{
  "qk_norm": false,
  "extras": ["capped logits"],
  "init_std_qkv": 0.019,
  "beta1": 0.9,
  "beta2": 0.98,
  "lr_head": 0.00853,
  "decay_fraction": 0.311,
  "batch_tokens": [65536, 131072]
}
Each number is 500 + 25 x the weight over its row's rms, rounded and kept within 0 to 999. Layers, rows and columns count from 0. Numbers have three digits each. The size before them is the row's rms in percent of the matrix's.

# gate: layer 3 MLP gate, 1280x640, rms 0.0537, rows 928-982, columns 0-79
# up: layer 3 MLP up, 1280x640, rms 0.0557, rows 928-981, columns 0-79
# down: layer 3 MLP down (transposed), 1280x640, rms 0.0533, rows 928-981, columns 0-79
gate928 101:522487462468506487502450526512503485489498527482476537454522526523515496506484471509519548474532475481505486517494490543488501496456461497489529484534507510488511480489463519499492488477487441495485504453515538505518458455541478433469517483
up928 098:510549504503490535466496476479497476530487488490537532481527519457496535503484506500536502530484503472516493501494487498485533499529492456492496499489506501525526500493510448522482520546493531509519496512501492499485467483489524532538490498
down928 096:499493506510507503523526533493470534477527517491488503507481509505495519456523518522480525538532508508528550512500487516535533559562551520485496505508482500467454485512464526482529514519466466523543557483497459541511478545516523461492510451
gate929 103:508498530494482513486485522497511520502520505449476473484510455487467507478489529475478505491516511520505510477492487488455489491514506493521497538505485498476505519492545459489514486554505503524537487522499469509547509557480489499527479455
up929 106:511476528473487508505517521496509490453500492512506517453558486487478482523461479479525495460486519511492517467454501523433475494496534530524523475518500486489519518495542497473462469520503506511496498504491484527528527493488498489484414529
down929 101:495469514455554527510514459478532484492457513545496525488520489495515475511452513500511538509494555454503482461502553495530523507516466537526498462527507489451497485531529580495487471506486455478466484495506481495468498456510477481491489552
gate930 101:474489485489468471475470497577525504479450483484487503511537495497500494476437532503480536491482489515460453528444501468481521510453479499518480515529440507496494486545504566449484475518506448487494525516519504481500472470505501494474526493
up930 098:516498506500516520490517521515525479544504484509488498500462553508475483504547458528494498502549499526511513486471530521449481519468538524446474513482513469516440501452525509505462510530465492459516472532498492484529470501504479511566517493
down930 100:476437470515491509515482496502500537461488473533528509491517480494463466514501538469496475550489534479495496518545459462470506462534451502515507486508476514542550481527506514490497471482503504500519455451449520519530511554507498465496519477
gate931 095:488511451488473493538464520504499502527515515511531498503482525477554510542512478511548484458470448470509546526509479470503482532502505476548535550517499523500522511485461491517539530490446499478535502506492484503525527556506485500483501495
up931 095:502456459521483463498528485460534477454508490521504472526436504498520478484511477493479492529454529491503517550615429513475471484520480509491522510505506502516512498493485517531537489523557551522489515501512544506482512526476468472500511521
down931 097:507585505491536504539460478507500531491526522456485528522509499515515518549500519520531512479504476515510505458473559463506529498478524515503530473509473492521543512528506519499478542499528466482558504505500521522500465496506505511537542522
gate932 104:508478482440499504457466534482524492484540554489541493490494478500512514476524482505511511554503490473511541496522510478479508539525483503504479528525505464508505497490553505481514487468536523470476511544494479520503463488508486524502500501
up932 103:524466488492504479480484459474494493512465494467461491543486522524500542514519490456521461503525518504526470467473519505485514517458532523543473453489497482549481439515492479486522477506532569517507480479494527508531491510476538516510532507
down932 105:489544505473456505491486527485537471504509502510528495473506497521523554485485505529495546525506468493482522535522507516529514527574490520510481489493538502466544507508540503493481499472485498516470480534578476536485531510504479509504459495
gate933 097:523452538478463505501516460480531529507472447497491492521491506525483475511484459514484530492505516518511520488486486466516476492512519487516498495513516448523521484504497508535467510493446474446471492454481508475505512489525528447520489494
up933 098:517462518466515534476489517500467499494486489486478487472524487461503499468526458503506490523465535512508527460472526457493533501478514528519489504523514518525450524478481459503515508466530520510531480518525471473491512512481493488481513510
down933 099:460497492533518490511497525532515508469526504521471497515504511480495555528519505529487520448490499505476477504517517511491515486505440474498491529499510488497569478484490518552533460487521506541517544507508483496462489509484498498497497499
gate934 099:557516476532498494476496483497494467480511514474492490480442505470486453505461495494515525522488491547494510484517521500447499491528503505516474485481489524511500503515525462493509472527498508515522562497499518475473477487510494492492513458
up934 100:512502489487560473499492518490544551472478492491518476516523513512491523487491487520522489514522515472545491459525502505501519517463507521489550530485536506503503479518505475479509465542501533524514511486480499566527528483509463517533474483
down934 103:521539495530450511524538506500476499526561523540476488516496496525498446496515456459500488459491509495479502502519491503468478491482514484529481481478473513482500533526518518485483463520543515470504501505596480461491459514498472506474554483
gate935 101:477493505521539492502505528524489524464520516511522527491530520533503541488512458514500479508449502439485523496499495510538465515522503503527493491568508509473519461479510515538530480487479534489515571485521496499472485520460448497559490504
up935 096:527496450481490541515511492469500491549500524492515489516503509500472498519546493515476523494519508504521505508482506507531469484525513523515502525494493481531469548491483513501514485476520536495516521483511514485510504484499523499495449493
down935 102:475459502535480508501513488522519503422519467493464499487463491438542518541469503514549529525529522506494514489532509441500490482514475488455478494493486521525437473459467470517464519485508388514518509510444516502507516510532523505451553515
gate936 100:507482493509508468474518528525458488505488486492513510496525526499475521522515488466513546480485496482502479475490527472485498479513512483518503499484510505534507548517525452471470494495468530551517489480489467538499454475492512537527517478
up936 102:477498509493499467546519504471530507528525522501518521503526492517478561503461461522461437438514512485509488463500520493532514502499507507509529487496502531493506481491513511490528448482503510485502494496491498496499500507463517448499468530
down936 101:492485510458525503478512505518448507488457491515456494468468504505498518510479513429456539470487508493506520485495507497483465477501538541567477501499457499480503508498547420504483561508476465485522504463530484480487498479478480478455528469
gate937 102:501482528481506567492481511451488501524495504474518456502516533494507460507491519518531462514512498489531516486512504516475555489536476470452491463473495444541446532496525500479503459514525508536478481513469476505498513479516488516524473492
up937 098:484506481535497516592470478445517452461496488541523518522496499476540467526502526514543469527513484507491501525592550556506507492525463537515475505488481496522492532516479540487478488517504490522511484517459457463522504506490552503546508504
down937 106:492440462494495488520501513523488516508489492505495522495540490495460497472490469488495537497473486531504500498475496498525504518490497473535515506474495490495489508503474490540493524490508509507508521500585554512490497490509488520490515546
gate938 098:513531492505467479497493488520517489506521482538508487511525516476497497524493481435491499508473475508546495487513469497516442488491508480475484516469482478518506486515522512471490485499471548459480542506472507526495500521479485503496483501
up938 098:516513481524465519513516509527504518523502489483516468479504486528499519499486487513507491514492515536484508569486474487502470497515503470571497489560518517468471479475518498486502540506511493468499478511548460471515489516505493491498512520
down938 098:520519511494509500475506503471513488486502465500495456509496508514490451475554477436483525500501467475540515503521472500481524514507488479498492533460486453511490499472480475469486466544481480493516568496478516456555516532506458510472485456
gate939 097:544491500509512474521485513462526522527535512525519509513529484532490519404530499487535452477461509529497512467472510458513500521439506520494511477487509481475531524496503521473517486516455494482486517492489470472537462484509525525522502515
up939 095:478492465500497441523471507506528499524461489542473479503510540499535508520537450522520534508501512537485452517466524485545517524501505478463531511522499462522505489502513527503485507556546473485548509488522479501510546491488487469491501499
down939 094:488467520470508535494565515501482516469473497508507499516440470509487492512490530485482530488525478485480501507542517527443474478494490526512483459515517542494516476452470449471519502480462546544502492499474493498494463489515517526464490500
gate940 105:529458481470524496516525531483525509492498538480487473500527460481513508475527473500508514487482498482469510504505501492437520533504517460464499461525522477489508487510516487512533470516469470512477508473465457486458440507484501496459538473
up940 101:485494480484475524506490512457555524510447521497533538494506547491482509437478499508522482529519529501549490448520478470527517495512504480505517490481551505532530554497503493487511498518496493478487512491494526482509481538497496510523488493
down940 103:515509517472480482478537455532492464516456475459459481517481469502518489537512483516480497451464499469491530543530471545508469492494506480515548475505548507540545465452528504517535489495492517494516466483491492535476492477524525502484486506
gate941 100:515526475468505470510470498491507513503475493492473506493509489499522521501475492507483530508490468488505537517522517505459498513506478534505486521549522426464532532513479504508517501482482493477491485497436457519491513522468489529455503475
up941 103:521502472457489510520525523476503522499493493514521503509533542510456490461526525527490492517505509522501482457517486496486478449499499529503526545506507496495461496467559456483488509517501450463484463559489478523514545551513486502469470526
down941 098:512490519485488495523524490501490457506476462508513510495529537575483448510512488476462503520486478471484464509482467489458522499487525486506487494479556505548488506526447529468486469495493524536519495487516544522486454463570504470523471565
gate942 091:466464484567553526545528452524482499492486568479523503534527512496483532483441547498507497494518455500469496511489506489500545483533500499505507481479514507524537501489522517517518467503508472480497518500506554519501457499525514526482479518
up942 090:487525506520481524514502528522519453515490472482537501474478457516494494518553513534525500512474498517496504484478537518476533489506470453484472492505495479494545497489486562528460509488483461496499512529505502457528482519467525511537520509
down942 089:536534503517489475521460483455475513486521522502493493526522552507447498491453518462479487493543514491486473510512464519538494497481485480507470489510514532512481505495502456485519491471528513510510470469557481529456498495494480515452469444
gate943 100:507522513516486502478522482514515547507460525480514466503537453542512554479494467517488516508524475476492531510492534475499495531493456508481494514454465495526477485563482534464519486533453510537531491511470521465519493522477536459518528497
up943 110:539486487494538480546482517504472493511511457526481515529508514506478504501518533512458446514513483510491483470538433537524520499554552503468519545519492466520526504520471474502531497487502483488504494495459505506522490496482518508528499510
down943 106:497429514457476477534500505488505553507505462523481514534512510528469507505488488533480505480487516518492539499502470460516530498498504471499471470451512456499495530521456499493525492508504538510491496546564476462504463520485514513519510470
gate944 101:505485498532530452501489517495520480528470471480481476489524501474493452530451496504490503505516506499505531526499485522464503525517501485571491497508506494533529505473503468501508498476476521522505525520479497531517529563491517518543472501
up944 101:505500507518531485466532480483489464540496499487508534524503512513531497527470492494541457506508524491491499514504490509489515530520472511510474496455474539487507521524512507503520526473521478521506518489544497538524502525520509545521455490
down944 102:527446490528506493509499506483505494497520507522522517550489500505516532470493497503504509483503529497523468466484552445507544499500499472484505481536458521462483509473518517517501549492493515501510488464518515527478481466492504439462475483
gate945 100:535479498497494467499502502455490523490518494527475452517470501481498554512460499478478499530494486508524537517483515501505508493527520481492531454513528504537509524489529511490503478527471503533465495524487487503473467537495488481544474475
up945 098:466521490519542511469490498465518500563515512523517481441510500488485462476496525508447489486469472499494502509482479435504494472464516467473513470530474509478500510537549501526535512509509483532511457456507528489486479516468506543499493523
down945 099:510469522461491513475533475504495497471465488439471527524462503492540467528495498497524513489522482539463503476514476492461479530500491456531542486503520497497484507512475487481481527472485541513520509518454500535507511498502491513493519530
gate946 104:523466510504483494525516467483520523496560512508499507477499459524470482510487510516470469530534498529460543510480481494460546504524478456507511530508498495527498495512503498462527493492500516475522537500490477483513481548507481510494509478
up946 102:496507575507506471506508502467512529444518540470477501513508477507521545510477447531539493519486470502539483551531573488521516515543527528510488476466507467475522495500507535488502487480512497484473468492483476507544478540525512494485483510
down946 103:491548478516484518474482550483512476525496493485470464464470474466479519525486510493473490508487497490519521508472500490479496462466523506457473508481525478481494469487506510475491461507523542538469547477525521501449499477506491538472502456
gate947 101:516538518520485527446455494495495507525519543491484521451499440562521522488525519530472505526523510469468502465517525512470531492465530476486508505492495474471514510473494556471549494551515503493465481522485454539442490503452513455520495478
up947 099:479454477502495523521466484515486497482456525484506484499509509503500449558527527459501526468501440516473499499525485553509465507487453499450519487509492531488495426498507556496517541489516519493468467490501500550476527507534465510521524514
down947 099:479497491478449504460535482456530521509503496506466475506489544551519489523510510515501555487504513503510469504476460475498492515498500501490494502538507515490522517484521509528491509515486486521472517485484529479494499495509462558446515457
gate948 102:504511534498536544511518479493475521410489525493513438492521473505495450515443509484513486558509465484494511519505503480446483534545480485521538508486511531498496510481508545484488502537484451495445496539485465541485483516490481495516476477
up948 097:480517528454521467534493501485487474477476501520457509497476494455520475503523474518505528466557498470510492470476495529521520496525529498461504482504526490507503491474474483511503455498486480503485487512467507493489483543450520492503482488
down948 098:513459503497509535536546503507537485497486529478540499522490541513535529518480536494479518477490513541548485492502536466488474540493503473523517478506453522494504518512493470472491502484499511521488487507521490535541504452515532507530492480
gate949 102:516516512544534478511497491517523473483506510490472516488502506493541530478502535507493481465545485506524493491521466483501513468525486420496503555501503486504513473498515496517572508508508520502529513479480516495518508596490509500526501487
up949 097:476505513498493524497515505550514471463517484450484513491486508505506479466502496455546515462492479543522508543481492539526510507473506490458514486523526475520502514485460492530504561506517499523472514515504514457508491440505524521503504498
down949 096:513468533502483496478531472490461520505507500528488453521548500506468531512499517552481495599507528500490533491546505500461518511516520534533498495466459510485507495508500464506484464453486496535473505490489484515514498512525447485484500529
gate950 099:482489473521499532493485513480499509503483544542457514516505484526476534457504524459503487517525529460492491539526500490509489435553510470488503475552502534543540518491493525496447530520511508497526526443472491492482531525526465495485462472
up950 097:469503509507483510494488517442493503513507527484533480510510460483493492531515522496499554488480496478528479501554478499487494488512478542466475495537512455448484471505500531526512453508506497547474473521509514499459494509447521468481538486
down950 095:578510474495511516505501521530518501494482489528478470459478539513474487510521511512478495483505508498500501489448513527548511486551533504512504506495551472536497531513498464486508506514491472516491503530490504462521507501519497476511486467
gate951 101:512510527505484516505525492493542490494482509485476497500484499505492500519518494514518517541517506493451498497487531533451453517501525519532456482518494532530553485482532496491494508515491486505463501511472472512521522468523484495513498482
up951 097:507489483499491494492507483469513523521517517508492523518513490527461463475515529509463496501497552514545534496541496499464561500491476489540491500494531469524514517570527497452517553459490505515506480470505465494450521516522508474490480489
down951 097:521525514518553554507506478488480521504486489525462489496528528510486492549472457489523501500484465467480440489497511488524442486500529504502465468461459518488526475507471499511496471498507460523504504528549472493526496489455487523509529466
gate952 098:540506471525472515519506493489514462492533493475576523537508458524475500512495477476467468480511524515531485494525545518509493491538521505489491485501473419465498459488540505533472471555471503483507568493507479473504545528506520490465486479
up952 097:499509479507458488505483515503537487480495516480506463489480498482516514500494521489496522495499461522478485488515512524509530500485482501526470497470481513462468546521494475479507467488537540487526512516491472520463495515448464512488438471
down952 105:503491491532502538488525467519506511515531470532517527514499512466499522494532508514471463506490540502503470512522483532502510479525524488494458490496461526490527492537485500496515539529500495490506487495482499523517485459463521509505513485
gate953 096:474541487502512519499457535543503499535504498485458510509514493480499490518541528529504484507498516441527562478531539495500504494526488535460498534487482509530456444492515514488479490528545514543460493508503476491457506493504536491503510495
up953 095:494505497502496493478471554507466510528553511541439528467501506511493518503479470505505494499483490505483509485503480517488510532504474481518523515469498531485536478501511489500504493429504507512488490505513491460501474500508543464503492516
down953 106:491472489503498502509476519523490475503481477488519508505504516491520499499575556507540493495523525478509504497478524514481493455504506496467477501517497475508473489470520538511487499514503500488496479516404495503488523463504504517488478446
gate954 098:459472485501505495480487511491504475477532513504482485505468510515490503493484470476445477521468511505464524523438507518503538492518503530513465467457541554477526507487447506475480513520527488486526505525476517498453495511457507508503478493
up954 101:485495490448434524488486517493533506476490464482493492508502525508504483507511477494522499503505525514509516549545507486470525552505501510544485478496447507538516481509523544451478517519491526548440509460487500488478477488496530484515567456
down954 101:487482506529497485493498483429483534527535470493516500538500492512478525474510480512458506500465471497449485535508521503529520478504472493512486457487516493497531504516465465519493467503513470510521531516523501515459492462451474536482485465
gate955 098:468470497530531548483487517512538510475463507495502478485482471549489483471550484516521448504495533510475511494490535490501510469491485516489512462483513503467512486477510531524454559522469501462479502486518487508480446447457526488438507499
up955 094:524494506502499501550512558521475474497522458511516489516514483491469505490483499447498499504472501484542484524511487487487542506503531473506504476428501466480486492492453500513507488501519497522567498465490490512455549479513489497482429516
down955 096:485513527496544534480517461504522491502490557497495493509495541495501482512508505555503513512524538522465522464466498521479469508502482520494521471530525535512506528526488523495491508465483531475430515486587460518535445498499507481495552466
gate956 102:508489501528496507500485478520484487531531520517475449481505522527491452477502474504525475491500519507539497485483541537466510461488505484490475469528545492501525512481458511469477538523502484494502494534511525452517526474508481499500481506
up956 098:505528487493460500475504469472486530506503513509506479498513549485560537512488504532539448510506480466537505475487474505525527522529530478516488502463466513471452475504498509522488511502472510442536500524489460499477476523474482490526527508
down956 107:536361485499504486525507506515517472511498544495506502501467485483500487482498491473496525514502507482474454482508501504472504468501489535494509506492518497475494475435521472523506456463545487533510496503428536505471513520506546491481495461
gate957 101:536501497510457491496465499525454538492477516543480470504498485534455526465476532491542525465473535499510522528494498468476482545503495449500530469506490493484510508529458483497484475503478516541532540541508501479502499480456473492525493496
up957 095:515526480537513492442464474468542546531497516559528464480528492500483480533511496533488589521496516544524480496486522483498459498517482522497465477499496490460495502484531505543510548490488479503451516523523486486525479490513499492505517483
down957 095:492582515498468530527512494494456506496504485527478532508468506478500485523521527463492478473520441451483521496516472522477532511526533456544516512511552537480475487467491482477455471543505546530602490489520479543507517495505513482482488472
gate958 098:543470517513432499503475533518500509502509542487544464474487482460499518494506509536473515509489499487522511507519469508512471485501459490515508536535530420525498519492512462487552473538488515524497456486480488540507476509552486532495450497
up958 110:441485499526525467510539487456520483483469456573525459514563518492487508510513491517496483492482491470505490509477502503480510504481526477509537519496497507512544500515497477454457542532507511494512507548501500497486516501515536505450512491
down958 105:482490478485507507526495507539514501482460507496547516467505493512519505501470536451506526489508492479552504520533437568492484538517474510517479553504546481499542514483494517499525510512450494470469485505477483484476472541510525498520436517
gate959 100:489513471565481472493531487524493522495479519502534452501506485501517510530469474518547519475509506473490488562524497458511503488493519484504499462502510485491478489503508485498470477504536519519505481509490477497528507489495520543547560504
up959 094:511496545510463403527534530444483461514525512493497449520520452496558460527508475520489497497499523501518534516529502515492488477525483510453475510494511474531505496481492496482524488488468511487482465518506508504524466513485476517475486500
down959 099:510460498519540519524488502506526506481480504502467566488516511520471526503551518474488496488499502499491485479516486503509521518522518487486544454468502502482493515485457467498456539529481496490502530520494477496469523503490495497436505454
gate960 099:454457536494515514477498502492532516500475491513493553474487509487526537510517503508495435520515537475485512471530493481488511478477496458465522535504521536538521518470517494517533548495508522453485504572474481493486459518497474498507479484
up960 094:443485502459493484516511500501497525491493498495493502514488492485518505525531518517511510484516469484530500500487520483457527539515503512505482518506468514466482455502476528492478563455478514475495521520459509468519518483510492484444472496
down960 096:534510509485501523477512513493473502505531476496468460475490481487463515488491505446521529464494481456466493470464439528510501484538487521488520545484487512498483501492493475534511463483485522469523471498498508531489508496470525552539510453
gate961 098:562516485519544548490548510461521488513529506468496470492535499505488515448515503562477494489493510495507474551523524486500554502503485510510476526496469480493541547569521537490552485537497482470507473500445454508489474495519503500486525503
up961 098:530525497549462515450524439494422516501479496509472484573488517549480524523484472535515514499498487454519519526504521509502453529520536507539540490499469507489535501507487504497486488470459530471493538511517512505511524538525492503439466518
down961 097:470499509523497459518492523553501486515550512527490490502458440527488447507506489440477444489513491518431479467441498530486479436476488505447465470504501488472507482464463481481501463507474545501491513473518487483497504503489484540554491490
gate962 100:552497503478510492504512492498477481501491462527513545495482536531470497487470492533509457534505526497514491457540483504533461487480530517502502461507502472491515500501489525489458512501490543523501486521483461496531522460501508512516483470
up962 099:525489505468480508495528492514454491543479496533498472490469520513485485544483509490525549502532525463465456517504535507536479473479515498488457521500512443505526491499472516535499527523545460540540494514481505570501455511494503511501508507
down962 100:464476501550532480488521450495529500511492529484510510473508470552509478469512473444491489542489492489480481483475455515459466462505530477502518504514527525475488475478523486488524531507488517475474505519474521509535539486492491520476465491
gate963 095:543479500473522518512520485529499516526529496518476460518531496523493527451488524519481526497488536512517533512490499476515488458544521566485538495486515488529506462451523510514479468529483509497495540501541514481516493491452496493502512508
up963 092:493542522517533541522521520496532484511536526491525493523561460494560530481526493487496460486515519510495440506521557532485470476529537487477499510445484509507429452515505523495490533544520462535508457499512490494460540466516482507503420497
down963 093:517408432526474494465468489503456500467480465513467485489474534490489510490476507482484532484486489504490537517514423487515547531501463492525471540543481502487548556470501482468522516479522516444480519507477516502494458508475485493508567488
gate964 098:513477465497503485511534495518516453509504538474522500480508536502494497467505505501502483470510519499445471465479506486522487464519517534501489541467477513487490504539481486533529466477482488477482532503517481529520543500517506457456466512
up964 094:536491472486490449427528480482512523522518533504519490479527534535519453516519502526500535470514493534510477561464494484513470486475470523512498481511515553501542514494529482526489463501506477502516507510512478526503511506507505523480495492
down964 095:499353518516498501511481507521497478480494499505500489515460504513478507482536500467463469501521513478508518453512519516469511524507498482545527517482498485533490501505480525474520499505511491496525509510454547490487444527523485470489490500
gate965 101:466483481448505507529510492523509495513450502489527448502511478508470482511519478545524518496506481531463471494476495547474499549494495503484504474522508524499501514565490509491524514515497485512511483514514481511477524494515526503470510503
up965 100:476483488482540477493497507563509526482473534486517458521508485497533543559494467528518466476449481527507519507483520478483536514556519486490509482519468531504475505478512475506538521507518530486491518482513538518514494492450484517567534486
down965 102:454537556490496470528503534500477497487460509454474575507504523501500483439502485467494491497480489466554514487524480503478515488483526520491496520476487539485465489533441508512472487470478489510463514500552483456460490525522479506498510502
gate966 097:474525493474532537457484518524557490528519509496519503506465460479469497482488500550490517529505500535484504515484530481468454503486468496494466469509464506470473518525514510506550482552484524509548482478510480529501477525516471504506517456
up966 103:511522510501529487494525494521491503498510505509489536477521455508520504536492479504493523460511564447483497486536504492496454486491505482488501522516472492514454473494491500464492497508444518497464517532475494513475547466518486556524540519
down966 095:508456520510499524494458514454522479480522534501506475507522505476474488522483473516498502511475539533456505559488469501497436525509507516526498462500481521492504519520507501480503500492477467550501509462519457483488496516513513522466524388
gate967 100:518457482494488510470480515527498485496483489528472526479509446520467530539496528481517498515507515508495507493515509470493492539460503502462492523492475491478456480512551572481518493517492501505515453500483445540470486524465492518522509478
up967 108:465468467552503519517500463513486461481447503502500491497518515458467506457521520478502477475446491490489470474520468500491469474494502487509470484500543531544475474529480478517527537497510500520470510506511516492473517456525490494524459515
down967 107:501466448517485551461491537531473494455506498556455483508509493487461518480476516462510529507485495536495479493532526482515474480476507535512500523536511485514515491490499487460480498521531490497474527532471527524483480491500505491498471491
gate968 104:533516542448479539453487536510482493493508489518480504434492494517513508518463467534461454506515464456506509503480483489511484519494506479525519512489520508515499532496498523453506472507501524517531491474470477495506538508451502520481512476
up968 107:535477452447536459470498490485494475480531523499481472488504497498500557456506492500473512535478488465526522537478473480500551505462494485488526504501515532494504517484508495533513499509509506480543504527503488547524508493507503485510483511
down968 107:480477493508520473475539474535549477531476520482520482522456520488532497494470479509549501518569512502522509503524494527525490499500498525481492499456476470517507550469507494512512513520486470508507479519431501467517469516509567505495523534
gate969 096:537492519485464504507514510516517516476532535482502473520486461510533521508477479497472523506464489487541487495537500494484446485503514455512465484516537502477511541515513521499484472527465507515544531498489494482459477520503453522522488499
up969 118:480498511515476496496479496485500522520510499491546467558519509502516494468486525550479534479507490482499515496511501488496483504520522520491489476487530484490515546482501556504521521508493502476517522492489529473541485485460489499519540520
down969 110:475553504448511470483449494523496509486497516468515490526499505496490500519514539522568476525576475509487495508489490498502526533529495523507511466531512440506486537467460509499487524508535511530479480518464481514541494541477516484499479558
gate970 093:491500461504505498468500479537515519522503512511480537488509444524520478513469513462464501519474529459460499465556514486497459443510450481510480502495504497513470491479485496474469493507531485496509484505501470489469524512513509507506503507
up970 104:470522485488510492467505483544521498494476536561478509462491507511501480475473537505459535529453545507453496483522488508524504463514485509497530501528554492471467502465510488462538496495532487515489529490523497502477508506498489459484473527
down970 103:534500525503488492498522542489464518517510512470508516494465509496490502547501524522526519477532496516549485528483493475539519541487550497492525478503532497502523536492517511499534507481496522514501530460446500495510477468481469464457497559
gate971 100:499515533487484463477464500469533551558453508466483461503442454519497501526507457501512482484498502513522513533465503494480531486470495504515461511505474509481484496534543567541515445521453490500511517438495483493474453550470505439519555507
up971 101:449527482462509470484488513527529536525513512497521535504497513459516514527515508487526488459483505478488546501509476492510521467554501559486517523482563472517498455487511543517514528554475513509501461472541508513507491502523478483483510534
down971 100:470518470485482511490562475507502465465517529505471518479491529463453488470498519537500537487501488478507463467517488509447478498521490492506578526494507518512509529484482447490488508471545521483504540526542525516506546457529483560467478509
gate972 100:501489466460530468519475491532459524531493477482533437522503496507452482429534521474458476502529469490523517530511526470492498494484498482481531526510506517551519491532450522518521489484517511479538514506505503553527511482462561487537481501
up972 094:496511500481523466499530483476506498517509505501463517500478499530485488523477514496452480491518472504485513538472517497509464489469535527507502509507466512521473512549503514531508481470528515459481547512489554494512510431555495487543528504
down972 095:493441493527500513493476505511531477476503518510498494490521527508524515499503490483521488517514503488506491480536480495519503534496502511505505467488519472547493489449501481498522543492525499551486490461438448505499493554475462498464489490
gate973 102:471502532472503486514472509498535472484518475500480467471480557488516473509520485498467464470478464483487543507470499477486504527481534500560454534482499505452497501511512490508507489491513456534528514515487489520532490518511511548537452479
up973 100:483474474465475504498536514518477518495507456505500529448494496502538496496444462474521497468475461489499502479521522489503518495472515541540500492507507543501477507543508536504496487507516511524475528462528523518506489501488492522555481490
down973 100:521514515527501489540467513499503453511479531485512477495525515497460517501489535518550532455502516491552470530570460496505519512541499458478555463513484481525507506521502472520535526477513460512475513524537497515472504484476524424503508537
gate974 100:491483513482541533489482528489484498493498488540519509519487543509484497509487450535480447513524491448478508505495464501455512535476482477505530527485535470531494570559485521513545494496521480512480543494490487498492499505486497501487511492
up974 097:555487504477505497505515445518520464521496465468544501477508491463468505517486511527510514492495481476450533506500520528509515525463469518471501507484455481507533518486533503498528520514481505522513501521514500491482495484491567519482524498
down974 096:467496477483492546507471485483483509474487513475491511528529500519513469461533476532490504509464492486542480496512457494461491503512498484536497502518510506455470539504496545487480457530564542514530551471538468471494509526509518489519503460
gate975 103:451518512462492468505464442472513489517475474470547489480492513556468484501524486494534495450477530437523520493503505479506543530505512452477485518473495527496486503497538505497511501488525500479550485535513487476478508514471479500496542477
up975 107:534502513483482474499487499445511509545526460505523472501527559524493540487491520511503488513498457526471538447517517463518520459454512490504520519502474497472460490518494484522499476494460488467457479531505487469533522511467481488492516513
down975 107:429477531450484480540489491464490505529457405459467509529482494482528475557503448479491529499517484519551511503512445529486490459463483501522513451472523490522513471528512505500510476566503505517494499518468486505488484543460517496497444538
gate976 101:491466439500514480527483481495521507555495471491490518422540528497540473497486507512522498539510487499458539490461540504505553489474518501505500470503487528534516483500450537538494496500453510504483528534460492517506477522501521447479509506
up976 098:543473526525481484518462513461513474459512496485497483519505550522532472555495513522524521498486512465475532512553500480509495494513540526514519498498493490522516549518460534484461456511487494490552488536499512467473482532472486493490491496
down976 100:488519501485536523491505478538512477544481494498531483510519476490453498451495520501441496473538488504537472506484516484481446555523503515490535505503507494513503509530530502487498511495502491519458514473530466523533518490501544512525491542
gate977 101:518507447533467491480506488491506515490483511475490480516516433507495510472482494488517517534472509479518545521533532473486504568515531487519465504449508509518509512519530481514495507520479529445543485516509511461460500490526523478482477503
up977 116:518518511487516516500470513507512537479528502486469508466517475451523474520480471536452473452559522507477448471488475493513495467479461526550494529499455484491477500513509554507510461470494513544498497471474494533494512530477465463534490525
down977 101:466459491536533487528491538504516495513485521504513483490520422494470464484521480514512511495520488506487513464503507462523509520456529535510507497475513492521502517506491532518519521493483541531535484511437499481510514493471489474513476410
gate978 096:528480485499494532542490512503490504556512520466436516452492586509450497505507487491494483512523514519516479456512488511542493478490457514450499532512522454513471514531527508464478490517516498539497498448529454539536500502460512513526480464
up978 097:513470502501486531511538472515490499500570451542507491472548496481479474511490470504461495521492496500541508492500469462520537473474474510507535475509490516521492448484448514477504519504495529530466571472515521517492460490507504508492507488
down978 095:489522498503545486488485523515518513469463496461505501494483496513510507491521499499498477497481510506476507529515527505500476503509491479496487484472528462492529497516513494489508490524476431496467531518513516508535532478456510522453550518
gate979 103:496534503474452513538464509487510515486488505498505484491527494533547443497476440512523483512473487513512482477490467520499494505488469463474500541470541483444464519525484478502523538532512486503460502502509479506536484474500471502493487497
up979 099:440494553570520498462516523490472481523469492475537488533509507473502502482484503504455506514494458522466521499494510492503459530486483499492517539501511472464478547449501464504506485490521491499473545512467504464464446454471533533505542513
down979 099:494545469511506474525489510524516547485551492509476542476499501505511480473518470491518535466519525456531464514455516467486489496483501507431489503535538501495521482523483519524518539501483512453485469554543450532487526481497458546481473517
gate980 100:544510492508456471486530529533502512547475513521496498482475493467519525478548489499460457529495466517500517461484479510474514482493497518496489516471540481484522541486507492521506485487531465509499474543495490546485500493465505498521494496
up980 094:529507483489522517552475521527521520488499547536521500503471488476507473524468495499499516497524507505504440582488512489531506525500463468530503522494491456471495517515483459492544545462488483513476543450477473498503477479501488504503455508
down980 096:479517506467484458474474477521495478547483467485473477491502514540504477485461507499503474503480442484503556461491466539506517474498502457492497495502474500504519538529485548473492490519502492475486518483514524516488500506505492523505497499
gate981 102:481487481487545473493519478501497504483501493496528552523517508509467494557438476519504474502511495479520513445482484505463540499506461518473524501470502469477504527469521460499468465511414539505495546452483491514492455522506497490483456483
up981 101:555495494480544498492494516463490484521494518493543486504494503471531519495507480507512506489548518486506540479465507473548513494505478521491473476523461523448490509475497533484543462512473491513501534475508456483512505490505462500488517515
down981 101:470542500509449458476492496475517527517487469521503520494541518508512531514517528453487512491495522451498521500507490519490488489501473516521512483475497476501494470519536502516504499516516533560489528518520505489478545506514479495500482450
gate982 100:487471512523527492483451498504525550477498508502501475496528491510476492467487530530544527518490516499455533507505498466446506467502506508477479519471527489460531516463513466513522476487452493491458499486536487520563434480479480486519459524